Weights of a small GPT-style language model, trained from scratch on English Wikipedia: 8 layers, 1.89M parameters.
Each number is 50 + 12 x the weight over its row's rms, rounded and kept within 0 to 99. Layers, rows and columns count from 0. The size before them is the row's rms in percent of the matrix's.

# layer 3 attention key, 96x96, rms 0.239, rows 55-63, columns 0-95
124:45 40 36 66 54 47 63 40 37 29 56 61 43 62 30 58 51 39 37 41 61 43 41 30 61 59 59 77 30 27 58 41 66 50 39 47 41 45 50 50 64 49 63 45 54 53 62 57 82 37 60 44 58 68 58 68 54 48 30 35 26 38 50 40 55 58 56 35 72 50 34 57 63 52 45 49 33 38 51 60 58 42 57 54 56 30 39 58 57 42 56 45 38 33 35 32
110:42 57 46 66 40 51 43 54 51 60 42 48 60 40 67 53 52 61 44 46 25 57 76 40 57 70 65 43 48 42 56 47 52 39 44 33 51 50 75 36 57 53 39 72 49 53 60 12 64 39 38 41 46 50 45 34 55 62 31 45 48 50 59 52 81 41 78 55 43 51 73 54 44 53 46 45 54 39 42 33 64 42 63 47 39 62 48 47 75 42 43 45 45 68 42 65
116:40 51 63 39 56 44 34 66 49 42 35 37 68 45 49 40 52 40 34 60 35 69 28 74 42 49 70 63 75 47 70 59 62 37 43 25 29 57 23 60 61 62 41 47 44 58 62 52 34 51 57 55 54 37 70 55 49 56 49 45 47 59 47 72 35 44 62 36 62 44 42 72 47 50 63 43 52 48 49 64 47 40 37 53 53 36 48 47 50 40 20 35 60 52 56 55
100:30 55 49 44 41 62 38 61 61 51 34 39 71 42 58 49 43 57 50 69 40 34 41 31 37 47 46 69 48 60 33 46 48 49 67 45 36 21 54 52 53 41 45 62 45 54 47 54 56 65 45 63 56 52 34 34 37 40 36 41 55 75 43 58 63 61 44 39 74 68 67 57 35 67 62 60 46 55 69 32 48 52 62 59 36 68 38 47 48 59 66 49 52 43 76 28
129:58 60 62 59 55 57 71 35 49 30 37 43 60 36 19 43 55 68 56 41 47 61 55 46 45 30 43 41 64 55 51 41 53 45 42 36 56 37 42 42 39 69 61 40 45 37 60 47 36 55 59 59 67 30 49 54 63 63 49 59 71 43 31 65 46 42 35 69 48 31 63 63 57 47 72 63 49 57 77 36 41 40 54 63 54 79 44 66 52 44 37 53 64 45 45 42
116:60 57 54 51 49 63 52 39 43 44 49 63 52 35 56 50 67 45 55 41 41 29 42 55 66 66 45 63 51 67 68 43 37 54 52 61 33 45 70 47 61 50 58 65 57 28 69 63 45 25 55 55 41 48 51 44 54 61 60 52 41 53 55 55 60 56 76 29 76 63 32 60 74 59 46 49 71 69 45 37 40 63 76 38 48 47 25 53 41 35 69 52 54 57 44 40
113:59 37 76 48 46 47 44 64 36 47 26 61 26 63 55 43 35 51 31 47 62 29 56 57 57 60 48 46 22 42 63 58 70 43 60 56 75 44 70 36 52 48 45 52 53 63 42 53 53 34 59 47 61 51 63 41 40 50 50 41 30 38 45 48 62 79 57 44 50 55 45 31 54 66 54 64 66 22 45 26 53 55 42 64 53 46 39 46 61 46 30 44 65 49 45 54
116:21 44 38 47 55 42 69 62 35 59 24 27 53 55 62 55 63 67 29 73 43 31 54 49 62 58 61 62 58 39 44 44 52 55 55 72 43 59 51 46 63 53 39 42 47 65 59 64 52 46 51 34 52 67 51 72 48 79 37 59 51 72 49 42 49 51 46 65 41 66 69 46 64 47 53 47 47 54 48 48 56 52 51 71 41 64 23 70 46 49 38 54 40 43 38 39
117:68 39 66 65 52 44 62 53 63 48 44 41 49 46 55 56 48 48 46 40 42 51 39 34 57 49 61 53 48 79 44 32 48 47 57 53 41 71 52 57 48 65 63 52 50 50 65 46 34 44 23 36 48 36 47 53 46 63 36 69 51 39 62 52 37 61 41 64 68 45 37 56 58 91 56 25 65 54 35 37 56 33 58 38 48 55 67 76 49 57 48 65 69 40 65 58
# layer 3 attention query, 96x96, rms 0.252, rows 56-63, columns 0-95
113:52 50 72 44 36 56 41 40 29 46 58 45 48 76 69 40 50 47 49 55 59 51 76 53 43 57 45 50 56 45 59 48 64 50 54 63 53 42 41 58 43 51 79 22 55 27 41 49 60 56 56 50 62 28 43 37 34 58 46 75 39 56 46 28 45 55 48 36 59 51 57 54 38 57 43 40 79 58 42 50 47 34 63 43 51 64 44 64 82 54 33 65 64 56 45 66
123:58 25 56 40 48 68 26 44 56 71 45 55 21 36 49 57 57 27 32 38 21 40 37 53 50 65 48 51 52 52 55 62 52 46 50 57 59 36 41 65 42 61 48 39 68 46 44 55 38 61 43 58 42 45 57 74 56 73 43 48 44 49 40 59 50 31 61 56 51 40 57 68 36 43 37 54 56 71 43 55 48 34 24 52 67 56 75 64 61 39 62 46 50 46 58 55
106:45 55 66 57 54 52 94 47 61 44 50 76 44 57 55 44 52 39 52 68 46 51 73 55 74 32 54 47 68 41 38 36 61 57 36 59 49 70 45 36 26 41 43 46 49 58 57 55 23 38 52 37 29 41 51 54 63 64 44 56 46 73 53 29 49 33 48 49 35 45 39 31 66 60 54 52 47 59 40 49 47 50 35 51 49 55 50 64 39 49 43 54 28 51 62 56
127:41 46 61 69 70 34 51 40 66 57 38 44 39 49 41 57 36 81 48 54 33 41 31 47 64 57 43 48 58 49 47 34 52 81 51 43 50 36 30 48 49 54 55 45 43 38 67 61 50 55 44 61 52 33 48 60 58 51 56 61 64 41 42 37 62 36 17 44 44 36 58 57 62 60 44 71 58 51 50 49 56 26 37 48 73 48 42 55 54 49 55 69 73 69 34 58
122:57 50 38 56 29 65 73 76 43 55 46 53 45 44 39 37 47 71 43 72 46 67 49 66 74 42 23 68 51 60 42 43 40 59 43 50 42 46 65 40 47 53 79 55 41 48 44 47 48 40 47 39 47 49 52 51 56 51 38 48 46 42 57 74 46 57 62 37 61 62 32 41 41 46 37 34 83 69 51 60 36 62 60 42 62 49 39 39 64 58 67 42 41 61 42 38
116:38 61 63 58 32 54 58 48 45 51 46 38 58 53 48 42 56 64 71 32 65 42 37 20 37 36 41 61 32 55 51 66 58 63 45 51 57 80 34 56 53 40 42 44 60 54 49 17 48 34 69 44 54 39 50 65 50 60 55 38 63 57 71 50 37 54 44 51 46 54 52 58 23 34 40 47 62 52 46 39 38 37 44 56 43 70 64 55 57 52 50 33 50 73 55 75
116:59 34 35 51 64 59 36 44 45 40 45 65 55 41 50 43 56 44 37 58 66 31 52 32 62 36 43 57 67 34 55 38 73 49 53 39 27 40 45 56 44 23 41 41 60 60 35 63 50 67 66 65 47 57 38 47 51 35 45 40 64 53 45 22 46 44 56 53 51 44 39 49 38 54 71 40 75 40 46 32 42 53 48 44 33 76 66 68 55 40 63 56 67 61 61 44
120:31 62 31 58 49 53 43 60 40 51 53 44 44 38 54 43 51 39 52 47 31 38 40 30 41 39 56 39 59 72 55 51 72 54 59 36 60 47 63 39 55 61 56 52 48 43 52 55 65 60 55 53 47 34 52 46 58 69 34 55 42 49 39 56 54 28 64 47 52 45 64 32 31 55 38 46 68 48 51 55 34 77 73 53 68 51 39 85 50 59 34 81 38 65 40 46
# layer 3 attention value, 96x96, rms 0.231, rows 32-59, columns 0-95
111:58 59 45 45 42 55 54 18 43 48 35 41 54 64 49 52 29 43 49 68 37 55 38 62 47 59 39 61 48 51 46 49 61 64 44 65 42 36 53 60 41 54 44 76 54 73 52 63 43 69 50 57 44 45 20 75 48 52 25 47 35 38 59 59 62 46 53 65 38 42 72 37 39 38 47 39 45 48 22 47 55 51 55 40 42 47 74 46 53 35 34 31 66 43 61 54
104:48 37 63 57 37 37 42 60 33 69 42 65 46 49 41 66 38 58 35 34 58 55 72 49 54 74 24 55 49 71 44 69 27 51 62 28 21 51 48 46 42 42 42 41 46 51 69 53 56 55 55 70 57 28 54 55 45 45 64 43 38 65 49 31 50 39 28 53 45 46 62 71 64 39 62 39 56 51 46 50 47 40 52 32 47 58 58 36 31 43 50 54 42 39 47 66
094:31 45 54 44 41 45 54 68 44 56 40 58 49 61 39 41 17 43 97 52 47 61 51 49 24 47 47 51 58 46 33 45 40 81 37 58 44 53 53 56 76 31 55 61 59 43 44 64 64 41 53 51 55 51 47 54 54 56 47 30 41 56 63 50 57 53 42 40 54 47 43 53 30 51 63 59 54 35 68 45 45 49 65 37 35 21 35 37 46 50 58 53 40 46 42 40
101:40 67 66 52 41 67 46 60 60 52 37 62 23 43 78 54 46 67 51 59 54 73 33 63 48 51 59 48 59 48 56 62 62 48 32 32 32 56 61 39 23 47 36 74 41 35 42 50 28 67 53 45 49 43 46 47 71 48 42 33 55 38 61 43 75 54 48 56 46 47 49 33 51 49 40 68 79 56 54 52 46 59 50 56 51 43 60 59 56 72 36 40 53 50 37 52
113:62 61 34 47 58 35 56 53 48 53 59 76 55 41 73 66 44 42 38 53 37 52 44 66 58 36 34 43 48 29 46 59 42 43 57 54 42 51 67 56 51 43 35 59 49 54 43 69 46 30 46 54 48 51 32 53 59 77 48 57 36 62 42 31 52 64 42 63 47 67 28 44 48 50 72 39 55 57 30 58 41 23 62 43 24 68 23 54 54 64 44 63 53 34 51 52
120:56 66 44 57 29 40 57 43 31 59 67 39 40 32 57 57 62 48 66 69 61 39 44 45 35 27 35 69 60 62 52 47 46 34 50 43 38 55 51 57 42 62 44 37 64 60 34 43 52 55 56 43 65 54 31 48 53 74 59 44 53 28 39 63 63 36 59 53 54 73 58 52 33 60 57 47 54 41 51 49 32 38 19 60 77 54 51 48 46 67 30 52 45 45 46 30
116:60 37 51 48 64 53 39 48 50 39 73 58 51 56 35 44 32 71 53 32 50 40 38 38 55 38 70 55 44 53 48 49 63 34 42 38 57 75 33 51 32 44 70 49 55 35 52 23 74 45 47 67 57 51 45 80 19 65 65 41 60 42 35 52 69 53 53 39 40 49 44 57 58 47 51 66 42 68 48 67 61 57 42 35 46 53 65 56 51 47 46 64 34 41 51 45
103:60 69 51 28 27 49 87 28 48 67 70 72 54 60 47 51 48 46 46 56 42 52 52 26 56 45 36 75 48 59 50 43 55 53 42 52 54 56 54 52 45 54 58 75 24 42 55 67 37 35 50 41 50 58 60 45 63 42 48 48 47 51 56 60 62 58 30 21 49 53 46 40 52 44 63 41 47 48 60 50 59 29 57 60 42 62 48 36 61 72 57 53 39 34 52 33
099:37 59 43 38 57 56 67 58 46 31 34 74 71 50 59 53 44 39 66 47 57 33 52 73 59 46 42 42 61 44 55 50 41 30 51 37 31 46 52 71 44 44 42 32 30 39 54 54 62 37 40 79 32 62 42 49 46 55 19 45 64 41 58 64 45 53 47 35 50 46 44 28 70 67 45 50 68 54 60 49 45 47 51 48 51 51 64 48 36 44 56 30 28 36 62 53
102:53 59 47 58 44 35 20 62 50 38 43 54 51 56 33 30 57 51 26 67 56 53 20 29 74 43 52 75 39 44 48 38 43 55 57 47 45 58 61 50 44 49 57 61 58 83 40 63 51 53 33 46 58 48 49 48 32 55 60 45 61 53 38 25 50 58 44 53 49 42 68 40 59 38 46 42 87 42 51 47 52 51 55 66 55 46 59 44 35 48 59 66 68 44 61 48
100:43 68 33 47 65 43 41 47 69 48 41 58 24 39 40 58 52 62 38 59 55 40 53 42 88 36 58 52 36 32 50 28 65 72 46 41 51 40 82 45 39 44 53 42 40 53 48 48 68 32 49 44 62 37 67 52 56 57 64 46 57 54 37 55 50 41 72 39 41 23 57 44 62 54 54 71 62 47 42 52 32 46 48 52 45 47 50 45 38 64 67 60 54 54 53 34
095:48 54 72 32 50 38 46 69 48 56 44 59 29 54 59 57 76 40 28 53 56 57 47 46 29 42 43 65 70 59 53 42 54 59 55 51 60 48 48 46 57 30 55 41 43 37 33 56 88 64 49 59 55 46 49 36 54 60 35 67 68 59 50 44 60 65 40 61 28 59 34 35 53 49 31 58 54 64 36 71 36 42 47 47 44 32 62 42 35 28 43 48 44 48 38 55
114:52 69 56 62 48 37 49 53 50 41 22 37 56 41 50 62 55 46 62 44 65 70 36 57 47 49 47 33 57 56 50 44 54 52 62 79 60 37 42 47 59 49 62 42 44 55 31 66 26 64 56 61 55 58 56 61 26 49 67 62 42 55 50 45 54 38 57 40 47 37 63 57 23 56 65 34 70 39 52 32 76 70 61 67 51 41 52 38 29 35 50 43 62 47 37 62
093:52 39 48 26 56 54 38 50 49 27 47 64 55 41 38 38 36 31 54 66 60 49 60 68 46 58 58 59 52 46 49 54 33 41 42 41 73 32 53 76 47 81 67 32 70 67 63 33 56 49 29 54 45 65 41 74 52 58 61 49 51 60 39 55 57 48 41 62 46 36 66 61 50 54 45 74 40 33 55 34 39 43 59 54 48 63 48 48 54 56 33 49 59 62 35 43
094:70 31 40 50 79 54 35 48 48 35 47 42 45 61 46 47 39 55 55 63 54 66 66 29 56 43 69 63 53 59 43 49 56 51 53 68 49 51 35 50 51 59 47 70 54 41 67 47 63 53 34 73 66 38 36 41 60 47 45 60 21 45 53 69 43 58 42 23 48 50 56 51 52 34 51 71 53 72 50 42 47 29 74 57 34 47 64 51 43 40 46 49 46 27 35 56
107:58 71 45 48 48 54 64 54 27 59 50 48 40 50 52 58 42 49 54 43 56 44 53 48 31 30 78 63 70 60 73 32 59 42 75 51 56 57 72 40 70 35 44 55 59 61 51 61 71 61 55 49 60 51 41 57 68 47 48 42 34 48 29 47 39 67 38 30 61 44 27 40 38 33 56 56 45 48 51 31 56 60 66 39 43 64 43 49 43 64 50 59 69 64 63 61
089:37 56 52 64 36 21 49 58 51 61 70 58 72 35 39 41 61 44 26 41 38 49 53 49 48 44 47 59 51 54 39 49 59 57 60 48 62 45 61 61 59 52 63 31 40 32 70 59 66 36 46 49 51 68 69 33 46 45 43 60 37 60 55 55 71 67 46 60 50 42 69 49 45 45 35 27 51 30 44 60 48 44 68 69 58 50 48 29 37 47 36 49 25 30 55 64
108:43 43 62 60 74 26 53 47 54 40 54 47 59 40 53 58 71 56 60 45 54 30 35 46 61 34 29 44 42 42 62 43 73 57 56 51 39 44 48 53 74 66 34 70 68 33 36 42 56 54 59 46 38 32 49 56 54 58 54 34 29 38 35 57 53 46 48 51 57 46 75 66 49 54 34 60 60 48 35 41 58 50 41 51 48 50 41 42 32 27 50 61 35 76 47 73
104:58 77 70 62 63 36 50 40 55 55 44 40 56 51 38 30 69 59 43 32 42 66 45 53 74 49 78 59 63 57 47 62 60 32 58 27 41 49 51 40 39 39 31 58 47 54 31 44 53 42 67 45 37 63 48 55 55 52 61 51 52 49 27 56 50 55 68 53 44 49 81 64 55 41 54 34 77 40 36 26 50 52 46 48 37 47 45 45 35 46 59 53 43 46 61 37
106:35 35 36 40 59 33 42 38 41 59 61 68 43 57 71 59 63 43 49 54 56 71 56 56 49 69 68 28 36 64 35 30 49 40 52 65 36 47 45 58 55 63 70 58 70 45 43 43 63 57 42 49 52 60 68 35 43 52 38 59 55 53 52 34 53 57 81 74 48 38 35 56 56 45 75 45 49 62 49 46 39 46 25 66 41 47 63 55 49 46 61 36 48 31 59 43
110:85 46 43 28 54 33 42 44 59 48 62 52 66 51 56 52 33 30 60 62 41 36 48 31 46 65 44 26 41 51 56 52 34 58 56 19 53 41 54 45 54 58 41 20 54 58 36 45 55 68 61 31 59 35 48 60 63 44 49 44 45 43 44 32 33 50 60 54 54 51 49 39 57 31 57 35 59 61 60 51 52 61 37 43 75 61 63 54 52 30 44 40 56 67 37 50
119:50 47 60 36 37 33 40 43 62 55 56 47 68 81 45 48 41 41 26 62 53 54 66 61 42 29 33 32 80 47 67 32 42 53 56 48 52 57 69 45 41 47 59 53 49 62 66 32 63 49 69 36 51 55 64 50 44 63 46 57 48 52 66 54 40 65 47 52 45 54 29 49 20 66 37 52 53 53 41 44 63 67 44 68 40 42 33 56 46 42 30 61 44 36 55 54
127:50 50 43 42 52 49 50 54 40 49 59 56 43 59 81 46 57 59 42 57 51 65 42 34 69 49 41 54 42 47 51 40 36 80 45 66 49 37 58 66 42 44 65 48 59 47 58 22 46 53 69 57 39 59 45 39 61 36 78 62 79 38 57 62 44 60 51 48 39 61 37 59 36 58 36 39 46 62 30 63 51 67 60 36 54 42 40 43 31 73 33 65 51 52 68 47
103:39 70 42 57 36 60 67 46 73 52 40 39 56 69 47 56 38 46 53 54 52 52 71 37 45 64 38 62 47 60 23 56 48 44 55 34 48 50 63 53 62 42 34 58 34 64 68 40 48 50 60 34 49 62 52 53 68 67 59 29 46 24 56 47 26 48 50 50 14 31 44 58 58 64 39 56 61 34 56 53 66 49 53 53 65 52 49 42 35 50 45 50 39 44 76 38
099:34 51 54 37 52 48 46 57 59 51 23 30 59 39 53 72 26 34 54 47 41 50 51 50 35 69 69 54 41 41 60 39 42 35 70 54 14 52 54 62 42 70 60 34 61 57 65 45 73 38 41 38 36 50 23 37 30 56 63 33 52 60 54 68 56 74 54 68 49 57 50 44 47 55 57 69 51 55 54 39 62 52 55 53 45 51 50 35 50 52 53 69 48 54 50 48
105:50 66 47 69 57 36 35 59 57 40 62 34 58 45 41 72 43 45 53 62 62 45 39 43 50 47 57 46 56 53 82 33 39 71 54 37 48 53 17 43 42 51 57 48 51 29 49 86 48 56 50 52 61 46 39 41 65 66 52 36 52 55 50 28 60 44 32 42 45 42 42 33 52 48 56 47 52 47 23 55 58 56 40 44 59 72 44 57 60 78 44 47 58 52 65 60
109:53 38 65 56 38 44 28 59 53 41 60 44 61 49 49 56 57 46 57 49 39 43 51 55 41 77 61 52 43 47 66 68 45 54 34 59 46 50 30 39 60 65 35 51 43 35 68 36 39 57 40 34 69 27 60 56 55 55 54 59 57 42 70 49 46 62 75 43 71 60 50 66 19 73 40 54 43 59 55 51 48 56 45 30 37 50 64 34 47 61 54 50 58 65 20 41
099:52 40 72 59 59 65 47 49 72 53 44 69 50 51 42 74 56 35 39 62 45 47 62 57 48 43 42 47 38 36 71 44 51 46 67 53 41 42 67 36 35 42 58 78 36 28 38 28 47 41 58 49 71 26 37 54 61 35 52 55 27 41 71 51 53 54 72 49 50 63 46 52 40 54 56 38 39 76 55 60 50 59 43 48 34 59 45 46 62 37 37 30 49 37 42 43
# layer 3 attention output (transposed), 96x96, rms 0.213, rows 32-59, columns 0-95
116:67 43 53 49 38 71 47 44 56 67 61 36 62 45 75 51 42 30 51 54 45 33 51 53 31 45 50 25 52 47 42 48 38 61 46 28 42 45 42 38 44 65 60 54 47 20 49 45 73 59 32 58 55 31 49 42 64 57 49 70 55 47 55 38 62 39 28 73 51 36 55 43 69 53 36 43 30 50 51 57 39 64 59 39 61 35 51 54 46 66 26 53 41 31 56 52
114:58 49 52 37 50 46 60 63 34 52 50 47 38 62 68 60 30 29 67 47 30 49 36 36 66 59 53 59 65 50 58 66 69 47 46 49 19 47 60 49 42 60 44 47 60 51 45 39 66 50 37 23 71 48 55 46 66 42 34 35 68 54 62 44 54 52 26 44 46 72 65 52 58 49 33 31 57 66 40 43 42 40 58 40 53 58 34 59 64 42 50 44 69 38 31 58
106:36 39 47 49 50 61 56 39 56 64 37 43 67 64 45 58 49 37 52 65 39 53 39 48 65 46 29 57 64 45 57 52 32 48 55 67 33 55 56 40 46 19 38 61 54 43 42 58 65 41 51 68 46 61 42 42 40 42 39 31 34 56 53 64 79 33 40 43 49 49 36 53 68 23 35 57 33 40 41 38 54 68 41 52 26 57 46 48 33 53 83 47 42 44 50 52
110:60 50 56 27 38 58 58 43 44 76 39 45 42 53 69 48 48 66 52 28 57 47 40 25 30 41 39 50 28 54 70 59 54 47 49 71 75 74 61 59 66 53 44 34 57 41 44 34 53 55 61 39 39 56 70 67 49 60 53 53 51 26 46 57 48 65 38 58 55 42 51 63 52 49 59 54 52 30 41 53 51 65 39 36 44 37 76 49 57 59 46 42 58 31 55 66
115:64 36 31 80 40 31 52 46 62 57 59 46 53 82 63 52 49 47 48 25 57 53 40 51 68 58 64 40 57 53 49 52 55 57 57 43 60 44 56 60 63 54 53 35 39 42 61 45 77 22 34 53 51 53 41 28 45 46 40 27 55 23 36 50 48 49 44 47 37 42 46 51 43 67 58 56 49 58 53 28 73 65 67 51 51 49 41 50 58 40 50 56 43 57 29 67
118:76 73 46 58 64 36 55 49 35 42 40 49 44 59 55 47 49 63 41 70 42 52 28 44 17 58 52 32 41 48 55 53 36 65 44 38 50 40 61 73 57 32 47 33 22 69 70 72 37 80 48 58 60 55 43 55 58 58 58 50 47 52 44 50 62 40 46 47 42 46 37 49 61 39 55 53 70 45 55 33 68 42 47 38 62 47 61 39 45 59 39 51 51 28 45 54
116:74 36 35 40 67 32 34 59 63 41 51 55 49 39 33 40 70 43 68 48 52 75 27 63 47 58 62 39 33 66 39 39 46 39 33 62 49 42 56 42 56 41 45 56 51 62 38 35 61 53 53 32 58 42 57 53 38 50 77 42 50 78 58 50 34 67 53 68 53 62 55 53 49 59 28 48 52 49 54 61 50 50 50 43 67 63 57 39 21 33 37 51 39 44 49 51
108:54 59 59 58 60 42 64 43 46 25 42 35 43 54 31 54 60 51 25 48 61 48 31 32 70 44 69 67 37 37 49 37 36 82 53 32 67 58 61 62 48 54 69 64 46 38 49 58 64 35 67 42 47 56 47 49 49 81 49 49 50 34 25 56 63 38 25 44 54 41 61 64 62 52 35 39 48 32 54 47 51 66 52 54 49 50 46 40 37 49 48 54 54 39 59 44
107:53 50 47 47 38 44 42 52 45 55 57 71 40 29 37 46 26 77 54 50 56 65 18 33 53 44 51 36 69 65 57 39 42 39 59 55 60 65 51 48 56 48 84 48 41 30 56 28 48 51 54 55 66 42 33 54 70 55 40 54 49 34 54 57 51 47 57 43 59 60 41 55 54 69 42 47 63 55 69 76 62 54 66 43 35 40 42 31 39 55 72 53 46 49 50 45
099:42 65 39 35 52 45 41 31 31 35 44 43 61 39 80 48 69 45 38 47 55 48 61 54 68 48 37 41 35 63 57 44 63 55 46 35 21 48 37 47 47 57 48 33 49 55 32 53 39 40 54 41 62 46 42 54 34 61 35 49 68 62 44 42 54 57 44 60 63 48 83 43 45 55 46 34 52 41 53 40 20 61 48 68 35 21 70 50 40 49 56 46 50 40 63 52
104:45 66 53 59 40 30 51 52 31 42 67 47 31 47 56 29 69 61 42 46 44 57 50 43 76 50 33 56 47 48 46 23 55 45 33 61 53 52 52 51 49 56 57 40 68 58 52 40 60 68 63 69 55 51 48 52 13 45 38 51 53 52 55 50 44 37 58 53 51 51 71 63 56 51 49 93 38 48 43 51 41 37 36 54 36 43 59 53 46 54 51 60 66 65 51 78
111:61 44 50 60 49 55 47 53 38 48 55 77 47 54 64 63 56 49 61 49 72 42 20 51 57 33 54 49 54 61 57 86 46 35 47 54 49 63 28 32 54 54 62 50 58 78 44 49 54 62 50 63 66 54 42 50 66 57 42 50 59 41 61 66 57 48 58 59 49 52 63 71 29 31 69 64 46 39 54 58 64 43 35 51 43 38 46 46 49 35 56 24 58 39 64 28
112:46 51 64 50 34 42 51 53 57 75 47 62 74 56 54 45 42 45 57 63 33 56 55 83 49 47 33 47 49 29 40 51 48 63 49 30 33 52 59 37 27 58 41 29 52 52 49 48 34 53 59 50 34 51 36 49 63 61 36 58 40 73 43 66 58 49 46 27 75 31 47 57 58 66 56 46 33 62 58 60 43 37 46 52 54 37 47 44 50 51 68 26 66 53 68 56
091:31 41 61 49 57 49 50 47 33 57 43 49 50 73 35 57 64 48 40 54 33 67 46 49 29 60 42 41 61 57 57 42 40 24 74 42 41 30 50 33 73 58 44 42 39 39 64 45 51 62 56 51 49 56 43 44 49 45 60 55 45 83 47 36 43 37 39 55 53 50 50 57 41 60 48 42 35 15 49 67 45 45 66 44 66 64 62 69 45 55 46 78 44 68 42 59
103:56 44 61 48 72 64 40 59 63 45 45 54 48 39 30 49 50 35 45 60 38 34 21 34 72 44 43 31 43 52 42 56 83 42 52 40 42 50 34 46 79 52 58 65 62 64 60 56 43 54 38 37 56 35 56 25 34 51 49 65 26 50 40 56 42 26 25 56 64 47 55 52 55 61 35 59 35 59 46 44 45 58 36 42 58 49 49 55 52 63 64 54 48 42 49 43
105:55 51 38 63 38 73 50 57 74 43 44 58 50 63 49 41 62 57 40 43 25 46 48 78 60 46 37 49 48 66 49 66 22 45 43 59 36 58 48 54 63 53 52 55 34 54 65 44 46 29 49 40 46 52 43 34 30 36 51 47 60 47 49 72 57 42 61 27 33 51 50 60 47 21 44 69 51 67 61 53 19 60 48 28 58 36 59 49 50 57 55 53 38 34 52 46
087:36 55 55 61 40 34 42 46 51 34 44 51 65 42 50 66 47 32 38 53 50 58 51 46 74 37 70 44 78 50 36 61 47 51 60 33 39 36 42 47 49 59 60 52 36 54 33 54 61 67 61 48 58 37 48 64 65 68 48 34 27 61 46 40 58 76 46 38 47 55 77 42 34 44 44 59 62 51 68 43 78 48 40 69 34 62 51 39 57 33 67 52 44 45 59 52
121:55 46 75 48 40 32 55 40 59 14 49 51 52 64 76 68 32 55 58 48 43 62 55 47 35 60 31 46 67 39 57 39 38 62 28 58 57 46 33 43 66 56 49 65 42 45 56 39 47 63 45 60 32 42 64 50 56 35 71 49 35 67 51 49 64 41 55 52 60 43 61 57 43 54 60 67 51 68 40 46 42 49 42 70 70 37 35 28 52 42 68 41 34 50 47 50
109:61 55 33 59 45 32 59 33 61 67 28 48 55 44 59 38 58 61 71 44 28 54 63 51 70 53 42 36 44 66 57 33 64 58 33 45 51 43 31 49 45 50 60 64 26 41 52 55 42 65 65 41 27 34 64 80 50 53 42 69 51 52 51 44 44 49 40 34 60 41 77 58 64 50 43 58 63 54 51 44 46 45 39 30 48 50 56 21 70 50 50 44 65 51 44 50
111:37 57 44 62 41 35 47 49 67 58 64 49 52 60 53 42 24 28 46 43 34 48 48 45 37 53 59 31 48 78 56 54 94 57 63 65 67 65 57 56 42 63 52 82 63 66 46 62 40 57 68 55 57 66 47 53 56 47 37 49 35 58 68 61 44 52 57 48 45 34 52 37 48 44 58 36 66 48 63 41 63 47 47 34 46 53 58 50 29 41 37 64 39 47 51 58
111:56 73 49 58 56 47 40 43 40 36 69 45 43 42 62 61 35 32 62 53 50 56 52 60 32 80 25 49 31 55 57 59 44 38 46 56 58 25 51 40 38 61 50 71 45 51 37 66 50 26 37 39 53 56 49 45 53 34 64 53 52 52 71 72 15 46 50 50 43 47 45 29 61 29 52 46 41 49 51 58 48 57 57 61 41 51 54 35 47 75 52 51 58 60 32 44
121:55 39 47 53 53 74 27 39 47 63 37 62 60 60 50 53 64 63 45 41 48 55 48 67 45 70 69 58 56 50 56 71 59 41 67 48 70 51 37 56 40 49 42 55 32 44 28 65 63 32 54 62 68 51 37 47 52 65 55 47 43 68 51 53 43 40 73 62 64 24 67 82 45 39 33 58 70 60 48 55 66 35 32 63 58 52 57 50 46 55 50 53 65 57 55 55
119:45 54 40 31 55 57 48 40 60 73 33 65 51 48 62 47 52 29 43 57 48 59 42 50 54 46 76 68 73 39 47 49 56 38 38 34 57 23 33 84 44 49 46 40 58 61 62 51 60 44 55 52 35 73 48 48 45 54 61 43 55 70 58 52 21 32 63 61 49 60 56 42 51 50 63 58 46 72 27 64 55 47 48 58 47 48 46 48 44 53 46 44 35 37 76 55
106:45 77 57 40 48 75 43 53 42 54 53 44 27 43 51 48 62 64 71 63 48 66 73 32 51 37 60 42 48 41 51 30 61 32 54 71 45 36 48 58 27 47 54 49 34 35 57 48 49 45 40 48 60 61 43 52 37 46 45 63 33 46 50 42 63 37 33 56 41 53 47 70 81 27 43 37 61 57 43 55 77 29 57 54 35 51 60 36 53 66 52 52 57 41 50 52
109:63 59 50 62 37 72 53 62 44 53 53 62 48 57 81 51 56 41 37 81 30 46 56 43 51 55 51 52 56 66 54 35 41 38 55 55 49 57 64 32 64 39 57 61 48 43 35 44 55 38 46 44 37 43 39 28 39 53 44 56 41 69 62 65 62 55 81 51 35 61 51 54 35 64 40 38 72 53 55 62 54 35 56 30 47 72 49 62 62 57 34 74 35 45 47 51
100:61 66 47 37 60 47 54 82 71 59 59 29 53 58 54 71 45 20 45 35 75 60 48 65 55 68 49 55 45 55 58 50 34 32 65 49 55 66 60 61 63 52 62 34 57 52 57 51 51 60 42 53 47 69 61 47 38 45 56 38 37 40 53 61 52 60 68 56 53 59 53 66 31 44 30 36 39 51 55 52 47 63 48 44 62 18 69 39 56 42 65 43 41 31 46 51
111:57 54 71 44 57 46 59 65 65 46 39 41 38 68 54 48 60 49 53 59 48 33 48 30 41 57 49 81 48 49 48 44 48 27 60 60 59 42 43 43 37 42 24 59 41 64 31 54 52 67 29 47 32 46 61 59 58 71 59 52 42 55 56 60 40 39 78 41 70 38 39 34 37 61 49 31 48 44 42 44 39 63 64 63 41 64 45 83 53 60 51 42 41 53 62 49
109:70 56 65 60 26 61 59 37 65 52 45 48 53 54 53 45 44 68 39 43 54 36 17 38 48 29 50 71 42 40 56 54 61 55 51 36 65 50 50 44 52 60 40 40 69 56 37 39 71 50 35 70 60 54 55 46 46 58 76 44 35 27 71 70 47 42 54 48 49 41 66 38 57 60 50 54 42 66 46 54 46 39 38 56 66 60 53 46 45 74 30 49 65 55 29 59